Part of a small language model's weights.
Architecture: RMSNorm before each block, rotary positions, no biases in attention or MLP.
Training: a variant of SOAP for these matrices, 98M tokens, 6415 steps.
Each number is 128 + 32 x the weight over its row's rms, rounded and kept within 0 to 255. Layers, rows and columns count from 0. Numbers have three digits each. The size before them is the row's rms in percent of the matrix's.

# layer 5 attention query, 384x192, rms 0.111, rows 144-177, columns 0-191
106:078079109178127187145131120149073134126152106148149116175103098124085134181163093139126078143100127196140165100147126126149139148100122148097213155065113105123126195141131160127112122156138096100181131126172127168132168103160129125184099139181156189093125120137168130149176131137131132078059101165121165086165132107115162103110131114116117084083117154109169131154061133110103138160091052099136133118165142123124113153165142171129093100201072132072063159210087153132187145135103116110049126130106121146118117115104131064147152165124112128113161142106080130084138130065078110112
111:101145162136048128147080091122107142088105114135130150134136108107196084094155159123202162107127224113129164095158077138153176098090159171152062158110173123135129120136097055163121078106120177133159123159110115109105213165149130194069108206132175123151126140165103117107185079128187128145156149113131062111149079128107102110086143055187147099133123101111114138109058169098154097095130170122159115111079074097122140134144130169113112136130140090098164163125140089121127103153135142130125090094153146118142177099182117147114142111155192101142148141114105123109159143103131104152
108:136160165156169139111125095109090115155218149151084096113115117140042099194111186175103151139188131126108120134123126097172144110139178145141203087098095131121118179141206175110128127119134155075119108137141131172150136126127109101106106095129131132092073124140133096173133158076086130101154094179141111109147187148107092121104115152120085075075113146121164085124144167077079085132133084199077111159083121153119139144184135105108106082163131154113099100141162180093181118155145126104117124144167116128105169111173054120164096123193141113105145163115081122075128138170158163079
084:176096088041165111176162157063128171147114113141115099124157069079108117084112189077139126125087062067174176165106139101128145128177095174087208200150123143123134153087117150144141144118120118145140128090109129152152090120146144101098169147101094099174173082111112106124129141083142151146140148147185152088141138039157105151155158125112167123160126176098118085120130126109121147126099136132106107165138113156150194130117155187124139122156093107096058147092146141147178117079089041160101114123094109159107074190141105125070132114173138167120100140124115114146178153109106137129
086:112119110144146134157176099097121181130106071097167130085116149177144178128107082101122139135166097183086104098126151109153124124130081108126092118136060121109148146080130107127168103137140109165154125127060140162083146187059085146120127073169126141187086076197123121112125166166116131158088119121128093162111144086116100122123141120165113146141140140117115075144126142190130084092125162153101096147125127140130169070103170172149152108075159106105126092057111132141181140186132049107166156169154157064147118132151180053136177166137166098118128160060103147143157166047163125138
100:124113086142173140109086190110125159126151107140170050121147116125170087130129060117171083160110130142154144164113152096094099096092132133083160140133119125142153111101134111137134161131152156126152103111090178158129118148147125184164082147117167107139112148037123135083208103154120129177104187186027082175098093101111096136153136111176177147127050163142090151162108148139116098132101144114144145112130127165120134172121112139131162084132136112055157159118106155099100138136149113057110107134145172061086146077128204072079189148079100101107144088100125108153117129131165102118
092:123067111161079131168132110143135109137105181123077134107125158137107123143157145116157140160128117127164139128187091061120064092192137173163158096087155114127115174115158174138165151148094093140112154091171083137093092162171156094191126126117203117187145152121127100078146099124109146139112143109188160152109190121118161126177135106124139116158155166086114156088146128168156141083160130097155148088095118123153148107159151205061108068217089120117159173135062161131161125136081093159115103100057089151123128127131117140072124135210107130159110152146142113148110147083172124174
087:103179166130070077130164099150132086104126171078071137142104145155084126172140160120061126088137118131142079099112146099170148141058060117108152119110093122131139103135134203126164186193136106144082120090111148121167095100174102091129106077100092084117137131127073172182095120088089117078154160118079147082105200145172124144157155111131127114133099139123151165131172124094146145128133114073121098121178108161143089136099117066068137104127128139151139056137136114099124146084153129119116126064134131165073129127063155096186153126123080094163159120172127203114062132158113144128
090:086114150137097126121150135100060093163157124119113114138106117134102145136184152123107169158114105123150146122163105108117110176191156199092152180194053131111096150173183158103111124103137042138152135110158137163118118193151105060123140108083211139149112130160075128112140162110166149072124106093110091095209128124096146146102134101137126148098106113056159102127177112127133180100162129123105194076109179144150070194116106083129120158208164098172115163166105092099116130138108149087143170128128167142117164163113103135145110084188122167117128181131108152100133117146126117097
086:115139121148100166138109092077089180040127162132199154120071150134153093169138131108134067082077191149117123088130159137104098171113130136112074143110162112070112039143133146098095164119140082135120178121122157113108131199130102088071170152109084135151063145136149134189121149100163098117159080101113136149079130125145165106102135105129177110080126164087115093189141128104168130106143141101122164152133167102095150150140129152123167175168125103132129133087089080136115104149188133162083145155147099065169114086132073147175173118090140067171145104102170169148135151093125108092
089:089168073154082104167093111080141133092081117102145164125137134108142186135155166133164087130129140155127070168169110121131160232139153126197132152131166104119140077085106122150078108125153130138127063122101108139077126153170104192092100118160091106158111142066212134037119170153131129143136155096103155150089137101117124116107108093170101169167082117164109134131154150146148087140129150077183125118154127119067090066112166131089121153111149087115081149136221114137080102090120108193126137138079126136187182133114186146133145132137133161111122130133142089141127108095142082148
088:137168113137143109105139092110139106079028126117089133129167163125182166062127155080104099116113119112103131155112099059100148067174121120124133189116166116128155066106204138127129141149106155147166109151130080089156092127105156142150079099109103121124146149134172154072085110121078138146132162109188149151114128122104179134162163180177194103125154050141116106120132121132174171161149153159116086101070140128114136127128102110073156159101137194151121109141115096130078140112101140060078104175188126107116133179189145166112129170172166139153169096127100103123156113091152132203
097:102145093135133155149122090167154083124075165073084194128117098097130113127184187130129165157066182129116118098166069164176120066139104154149111098156161147133184110105173143144125145186142122140145139117128095114086064153133118140111108165088126130158126173157097138118107077124138080168139143124193104116134145114114173158186088114101154106129171146141158098094149106163164142135169096129122180150062204065125168105168181118096131117114114127142187156119103143109181111125118107143142095108053113123170121146197118148071172135157122174138118107177156106142197177096130149183
087:157138118157118068155110115159173175146166080102147155139082180135093124097079088164168134124153093139129121173178174157134174133156130116128148127097131158106127152109130137143170130165090069178130134161145129165098140115080071153151148124132085165101156119128139105166122134125145106104084153149139157143081073090136129129071112119121169123189214173068132145166094125128147169175097119079067114087142114122170108199101196155124146128143122189175112161139115127096110126187158101073172164165114137144136142085138075106047116165167113146121187104084078180155161083098116140130
081:184159126160139101131078107088071172144093149132123161119156159136119100092126159093159112131111088131041082159164134112158178104188115194107043085137159146140140182146159117110134122086160117133153127099087165129085160129132080167190006161135161130140132109144103149093132123075141079146159157149189146093150102125174092114149102142089165126153112160110150130142131165116120098157168124123146099142114068126169107097141115159144195131117118139147175101114134163130147113155172114122104096109129065107172169100110184112149171172107154178164106164131133148206156130089122182129
081:137157156188119182147156095122107186101168114152138115116137141155131117144117080097107123132109094155094157126131172137102181129068132121136107147106042142039113145131175109101170106101130172119080191129160173133107085048108148068121186127121082139117100071098129108147145085153139180110176112079121126123132120175126112192105102151132112072191160020145140134117150090142146184126077089182139144142116169090089121138097126145133137142151179098140068164141141098139138173192135128125115085154167136117144159136141134174149126102182098114173112067104096139127145159135096136158
101:125154118182095151088105149119142101139141106170109077148101115119104182118168141134136110083158178114129113116090084106138135174110120093145159124145086135144116149135125135181164110113140127227170130106129131090090130123137112134201071144123143136083117082138127136104183128071136156175184082110144157122188089122136138113038148123099140176118142105139138161122126155099143094119074177161171117176138073113209101090090143142065112102121141135186182162140128100096135159199168120145143112109052106163107142135202126072104105138119066063099141125112147155138149132158113069174
098:141106154182137114121113147140064079098093065133135139113121094126135104119115085054092146137124113080110087145119141151132176139061089092162125130140117048089086158064108118139177147157120132083128158131144088125074136114126143103082150128111062151156185054086103117099123134159139134138117133120172102079168135080141125155139116103134156094155142165189155080078132084146093146095121086119121123172093126074145103198109164123136075079131065116073074115084097106092080158168134076123143187197150098129116123147144130126128138153143199136131188096161091140163146110094156121122
092:087141140164102074107129113114163171155113164119160061114088179122160159164172153197088097104111098116113209059078064126086129176153127129145124138118084131116145066175099138111121120078145106155127107099145154080151115102108177107145140175107159141122141124140206171160127151161091073154079142076138151146102132154124095112064137144108137127120143136101085152135145108203102138132151140104125139142116072179060164098122120153157109155138134081129174169123114131120179132160169111114118093161126117175137084113139067046122103100147127085121096140126149107039204136153135112145
118:101112125149091140106184151093079142115130145140157095104094084141114154136070141124071116125094084134143122136109190111072123113146097163063127093181113089142073070164100100145116121130158140114092097121104150137205104224137182113131135124161095118127122110101200115100222143153144215105137178152116144169091158127134090115057067109131115154154110128073112155163102138121175157146140167146083161122102150158157177093113150086124105161065170180121089110068119123118134114120118108096140164185120135108149135092166109134084157128137152124083147145114174124145099094116101164185
089:146120146164127109156127201084108085136116117115133214131141136114157129082068080109174159114031099103154127153138081047077115171142106124089161117137114125071085151104171128179095167159115145065132039146119089157196120157180101106155142158119093097108101104138151090137175090098087178087134154141144112128124115124074087128077116158117129152101095100135120129122108120128151137138095129155142092118130141101149132134126110128131133118055152191114093047152134129137129116114138098178133189181137133093100127145187117050147097113137104082129158114122134143163093118102206155125
091:115137106111139075135155141149106093155161149103080178185131154198148118171162081157111149135146165167146132182131160150113161139076126145124155161126144135168115083115116112123148091135151105175142161129051081153041077129127128181176107096105130122107113198141116118112094148134164133119146146061188142106099122112133101120094141105194128070131154131122097132072108130170082123113123163159153111130134091086144156195092112138116166100164119148175105110177089091129122130076062091132167174130090109108116084109086179095124106144087130104112045142195090113205123144103176096132
087:102089083108121104197068095139126108194095174142079078180105194092084139129173085080151151141168130132135093165166099158130072133141104126096147132123118117132096137083068172097149144127127141130167090161108065112111144113123133127149121141113162189151138125149084109157160103146119184115093097156176130079150128140109117062131079183174146088140145114050157134179097148167130130133124180130128104147110122092135159152130174207148132149148132165133069105102102152163071088160114142075167164100043083105108171150129090133107124122090123104160143170131074141146084110132160138082
092:090154173117117160190155062207152133088155180166216087105109095134145147123136137115121108141121206116144125143129146119136086081140171131128093114083074139155172127159163091162149149134050080114121120175115128150169128139112161133138153147140142157113111124142077160131106089102150112151100192099146124176121155170135167098130198064147143137050113119085157182090145101144141171083112133145147145160079151109183119142085116139085110114077121155114151107121121111159123168151156181158128052141146209094197164118113156121110095108130075118158129092100116116101094119094103164104
101:137103121166188094158141177134197184117161166122103151147098141162141100096093065150154103158101130108150139134131079141116094165111115114128110122163106109118061084087101184182146129134135100143105159106130142149161146145120112152098139161173134117177104096071112116181135129097146136171133103180169141104075183109076026130186115138072126154123149120074118160109169128120109131064152116187138135139174128138133139140135186106142105156142125127114117091086121159087054113158209084140120160135132072145144146129131089076120038160115100141132151192116126107172083077101173105111
095:112129142102183174144169120179164089124158111120166101093103151153134158094094098153195203134116120144085150146113108127202126125114080109108125164074183088096122137202065119111166112109156115125076164113185078108145118140116102211097158161145118181134177124157146110169152139170128101182137126138143111135116120120135157102110154103142150131108152103127171112118179090176143172127087118159123088127105170168097084158135096146140152145129169136073124141131096118194140100119139094156082152046071063189104061157132100083106158166122146146168141178073129141156129159154099135096
098:126173181114040107146100137171126137144151093158132106155137121126133142189129167106166074157125129141064069075098109137169096134157136093138161096090125151109160135120166133069115108174120061149131127140112087190155128168144080127124146103127126148125083212126095159089065134095146151162164132083210088069156105099152125158116090099140086108144113157122119113088122130134184115145189136134142165115163136108149099195116120139135160094118117118156087106153111055142107156073142124104082100106130178122164124091081196129121140103151175158112131136156137105156100126222125073171
106:101104149150132121127138118062143117094120157098105132115121145157161142167157119124120094107137154128128129160140144112150116137087093175131138142135134129094126127121099109122093061116116204147103166125133158120143152182132127109131125111185093115225132158067092171081120111141118089093089088132205116078128134091150080157129133111123112177065113102109085081068134149166170126133217140158131162173097131054143111142065147058111156104195095095173111106138114137153135112139130139146085144092133143164178073178099172124096044104155167121146051092143115081108092116148110092075
102:155173084164094139115157083127141115112182086055080135116105093135142145173052158186120168110124139170129089104146142128123147131122199105134150156103198109098096172121099184057132126091090063148102102109145115134106145062159153137150127143136139117097130098146132117126115124159133190053116160122106124105127148166130174129124117166123137072124106050196162152152119160076087095210144099140157130138169117160132076134147105128071060074147120160129141129125107156169186121076070125120154102142112140113135088116115149139115177193093067184146151148129128144097151140131112160137
104:132091149136068102166150126135075175166107114174160073172106108116114142163113100109175096111098094140173032073133171128117116141116163080184173187145121093166122102166143102133131153120148117150110138168074101118178101110205165102153127095114142094087047155185128130155114130114163219143182115108154145132133108105124130104180134125133079083083111102111119096103104141065073158126106148124109139147135149086148130108124174139145182158084065121146101060159190130098096112063123110077130100148123142096080158115101148125091103118137143138162140144127094090139087080123123105163
084:146175111181105112135142101131204127132097129144142127158157056119176100115118160114133140110130125088174127128129105120112103116189116129174095146166177135145087162167164147164069129082145063165113137091137109127105129030127116135141112114160077121126166103170166152148124131162125121135111148137215130135206096127040122111130105162094075148101112119107115095146152120098116127114099229137150133163178140102129166122140105144166153151130106142169172159101087153128177168186074110086129095129140127148137094164031187123071110175100147128133132178143139170176130160108095132119
094:093070118122146149137165154117147130122087094110098172078187088127104152104093088160084156161146161166144122115162137145140217154109140106101056164111139152133121114102160153152149115076152120099141051155092168089118125037128169182134091083123150132120116121092189104093186120158049115139170123121084180132068091077169116126066100148164165095148135120128088117144104153090106127174096145120135103107119153202143156114095100104095117149092152188113062149119098109200167119071123134144144126103128115164144074146122135179109121126124124115178086134154098136120139135138085078135
112:141102142129154150146107100098121132113132075059055114127145171124125127190144184141115135118029163134087112140159126196113126109114090135138149099140119134158145097107102207113144133099174064157114172089156099167132141157138114138185186107163121152137148117119142107081112137171115120077080111142205101190032101147154093112162124147095111098120136104116179137104159115151158101092151149204129098138187157136130122133115131129078061089132156145128118079095130170129110131205116090089028152118118127149107107124146164129135127123131110160156146116077105136100110121087111194117
104:112156146130108153140184162110167133146117186122089159149103155123072160102044133143037153145156051106085144179152168137125141095122150140133149122131079070120110103126144109165160138062193094108142129137162086140136102101133084124144095088104116114077154131133203132181111134033096150120130113144190111121095178109125111124118125074150102106087184065138106147104129131148098146172079145185141108079158123155143149088135110112102079113145108135077091157169156071111153184102155145105101156120190159135094123186145130122115163142144107118103176118134138163117088138151060102092